{"n_layer": 13, "d_model": 64, "n_head": 2, "n_kv_head": 2, "head_dim": 32, "d_mlp": 256, "vocab_size": 8192, "activation": "gelu", "norm": "layernorm", "norm_place": "pre", "norm_eps": 1e-06, "positions": "rope", "rope_base": 78900.0, "rope_fraction": 0.25, "qk_norm": false, "attn_scale": 0.177, "bias": "all", "tie_embeddings": false, "parallel_block": true, "init": "uniform", "init_std_qkv": 0.0603, "init_std_o": 0.0, "init_std_up": 0.0603, "init_std_down": 0.0, "optimizer": "adam_variant", "lr": 0.00281, "lr_mult_qkv": 0.7, "lr_mult_o": 0.639, "beta1": 0.9, "lr_head": 0.0124, "grad_clip": 1.0, "warmup_steps": 494, "schedule": "wsd", "decay_fraction": 0.777, "decay_shape": "linear", "final_lr_fraction": 0.1, "batch_tokens": 32768, "seq_len": 512, "doc_mask": true, "z_loss": 1e-05, "train_tokens": 155800000, "steps": 4755, "dataset": "wikipedia_en"}
Each number is 500 + 50 x the weight over its row's rms, rounded and kept within 0 to 999. Layers, rows and columns count from 0. Numbers have three digits each. The size before them is the row's rms in percent of the matrix's.

# layer 9 attention value, 64x64, rms 0.0766, rows 0-42, columns 0-63
121:451530465431511527491581484509543574485462562548365497468393546450473503518411470462521496531510515550429470518516495520494528551502452451440575543491518416499642555498473441433576500518453441
125:513450465562547515496472553425383416529594459493501477606445497465407536523579424489454492439467470486582594537499460483465473481487509495494493490524507373483505582551520573509528538525439537
105:458561522545596471450554545456459520482462489482479460494487540490497584458552510562394525536457463458479663494463469554463525543585489535426547491591558473498403551451511485427507567464497497
112:455441563518546432471493520479434441437533445554588458510476495573441459456398537528512431452588474482507542408600484515511518432513548527548538451542565486451468461558586480512546593511509441
122:559569476502488570476467524503548492505471543574533481490337563561541472555498562483481488516525535509507476363489554595486530486506543441493472569509473393505457497495497446534581385480451475
127:572399535548555379553524407506511515505515476449579466494631442503510549479597461481463499559546478493536512570470518453521452520492480427556543486505525610549500483523466465497425591501491541
130:474596439506580463462526443506502514536440495521416540460415499502470495476521416491511510410427505500433519403471451561493517535584512508496638470541480472559585503405556536438563481481457498
131:513521546447625492429534486488517482466433466520524471536512578497545514510437499494444500539531513466450566496434499473543468583518429434571461409479452644488415559464533465569474452411510547
107:580495440477553518509482547493425427453548457495485503562570534415555532457563493389490510556427528567572486608465518461452420452518486570472468531529556526540509384524506542517496504513439584
116:572418486470425514528486507563532444439460580464511487466583543565518379510449593436516491540539495514468430516512470405482507490482451474578434608433490509469562470563502437469476457538495569
109:463460540469505580468459474492488486521526510418542531473472437446435518496370442484473515450648542488451506482558534569560511450544552510399444515505450497495480508516527459508464640518597493
131:500513480491558445454484457452386462455523488558460524627456510468456484554512410439485475474626504522506517470482559509519510508511531455437492531511483385588484484604591532508537554546414480
128:516527499474577439454488508498468542502469467546510521579481462453541524558424465399524468544687462511527588501503554494539521564420446456409473444507439593561502473485457532541483534492473532
113:512430366562456526583487455526459471499502522440615499508579437580521542443531530499487522531371509472552489537462467461537452452465542543501506455499418569524535549501393525530537503465491573
102:535568503483522391531585474559508549428437492564525530473550473472552557524586452434596508543452506530478489446519492401491436517444537504512518440488493541501499357450487518567438468535430569
111:376506532493471493500443456514461534423525479520444506466498519416423489484565427586525533337489494524563464496467453480473450509547495495517488491479474417581465462506552490551398553466605513
135:524518465568546580530411479468421479567471555444536582514383482548475520465410546464487549450460498494548491414519432571524442441553606485476518503498434454574457510513569537477560560473518501
097:511555531513548436393567526488471425489451441485443444605468562429455525526577444486489433533513528535485516505543503460538536560468459482459504558544587585434552490585558561548472477496404451
137:433553599507542442473557494561403459425558525467552528536555459443479502469580503506492542451479561546532506447563407480522451499519471500429493536557432516522422391501492514580443588526473569
098:374509554582474473512539466489582524519560420548514403466521504492524536560590494629545465433553502474559593538444484528481496524558494555477449485466524497422505598452496531498457492448483441
104:453446474473540620551465505487583551541450517551523466509422469460526493597562412560460505416578488452566461529424583547488548475538498564435495493551506465521520604427511480451521491457544463
112:471518483449529521540518469543567575455468493567501506376443537596563550472510436608584531397426474507453523491480465491501435479495513598491560485508475401478501496511562462500568494457488402
108:578571528523564451527467435536486467581430488500562515526385526503441511538553573492479501500383555500528431396476518491567523526502488413507551550451505538492512536468393581444468424476467515
130:415313485492547460543491530553495503431618464511574461468543434476430434430459510517567545452550529551469513579537442482469446468538480521506490544536452451504546511459572513485527538452478487
099:392529517451468517449521509502515418419502525452457511436598511494489559446404579577517500519502529453461539525553502541487455441565517591476468476492462516452400546526545518418474608485559424
103:541458466501458409448621492505511515476529531446414520499553470519518551419571417492524498534429522545390492519496457440531475534464536514428503466471442556542540403536507471587548602566446505
104:453423568490537434434539500515486480423550498568534434504437505427470473458411535451469494494549530527437574555547530586540425568575449425520573491597523486503520517415481557514503571479460443
113:513410541547581493549492487537473487500507454593509361519421520439459448493488520405515470421515506541514541545490526489515507557513506430616546486590501474514549570441463515564586533464425544
128:495465498528535451455597453577508515497407555489401532461522500548511527441446519491513523543554494517378619410503444477523480523535508432413530519507474550486548442481574417523565589520461521
115:517521388457498438477554473519500520512415493515401534491541585552549490487551519506501433483409531555518451321438467508527544484459509514489532541421551556549454457549574495568528483479457541
144:388493412511455510552545524537523506532564478502399512469568504457476501475498612604516527531521526471512484536483389466491513515503457583436435577456510498422544598457435513407492518493539449
101:611450396487460495518477460495440443522501548432412566536531526558574445508448477453517441548461446550456517473484478480508555392455559484465483576503510532510540435616520441463540462559486576
080:514619550518518538467466566567446481483496442441424509527477448545536546519494586456490465523452531507468571487577482461457448494500472467473433478579543497555393445582418446605499532556529427
077:471507612475537487459493612523520546489506436462426476508400472479459478492531464408434497423473472528552553565501515512412520482416474484517477567453527597525538426454406455506468527480493608
076:495514498560450595505509508623522506551491509385470397519424508489483565547509483496524504423467448449400584551565538538463519544515524565517586476523501505506505533597478512399514456539485426
079:526542508544561523445463547429559550601475420517452471516415491615496568530612482448442541490435528452570516454497504540512522437439497589468462473528565466507415502484417514453454474436520497
081:498490553580534519529508531399517546503459461565546464455463612553599453445466463535551528534441440408489493440433537520528496505535609530533546462506551463427436513566568534439494521489526412
087:482537432519482500470532461579503470520460537358489490530577532528517479537584572445551529466496454496408478550580433413502505493472434509579525439513517514487559589597458576496579532514486445
088:532618590541531400485490544483451536556530455518518441545379480502535542446484454568531535454469531451473540462482526527503488570522528462582548485530455598506377445421576485479486515536459516
087:517482580522560418557513457425497518461551574488518487506542496459498508501500395484480491462603478511508430441534551544536463462575548448444509505452490409486539431572557543415429590607461514
083:547603508549421495472449548545496496505528434405533507409411530504495478544487563449533458561538477431446493488542533464498558441528515471522482458549455482388511581541529511433593484556475383
091:424552460567456486438500460473479462546494493514394558484525528504505518509570430596556460508392481522516585471468405421500478512543460533526453416482543610553555516469505477571545501480498396
075:470428429483511551518538542487441479507539432612593510550531424504514416503571485479437461481464482559589579492539482485509564498494537462421526569545489430502520540464429523594436441427532558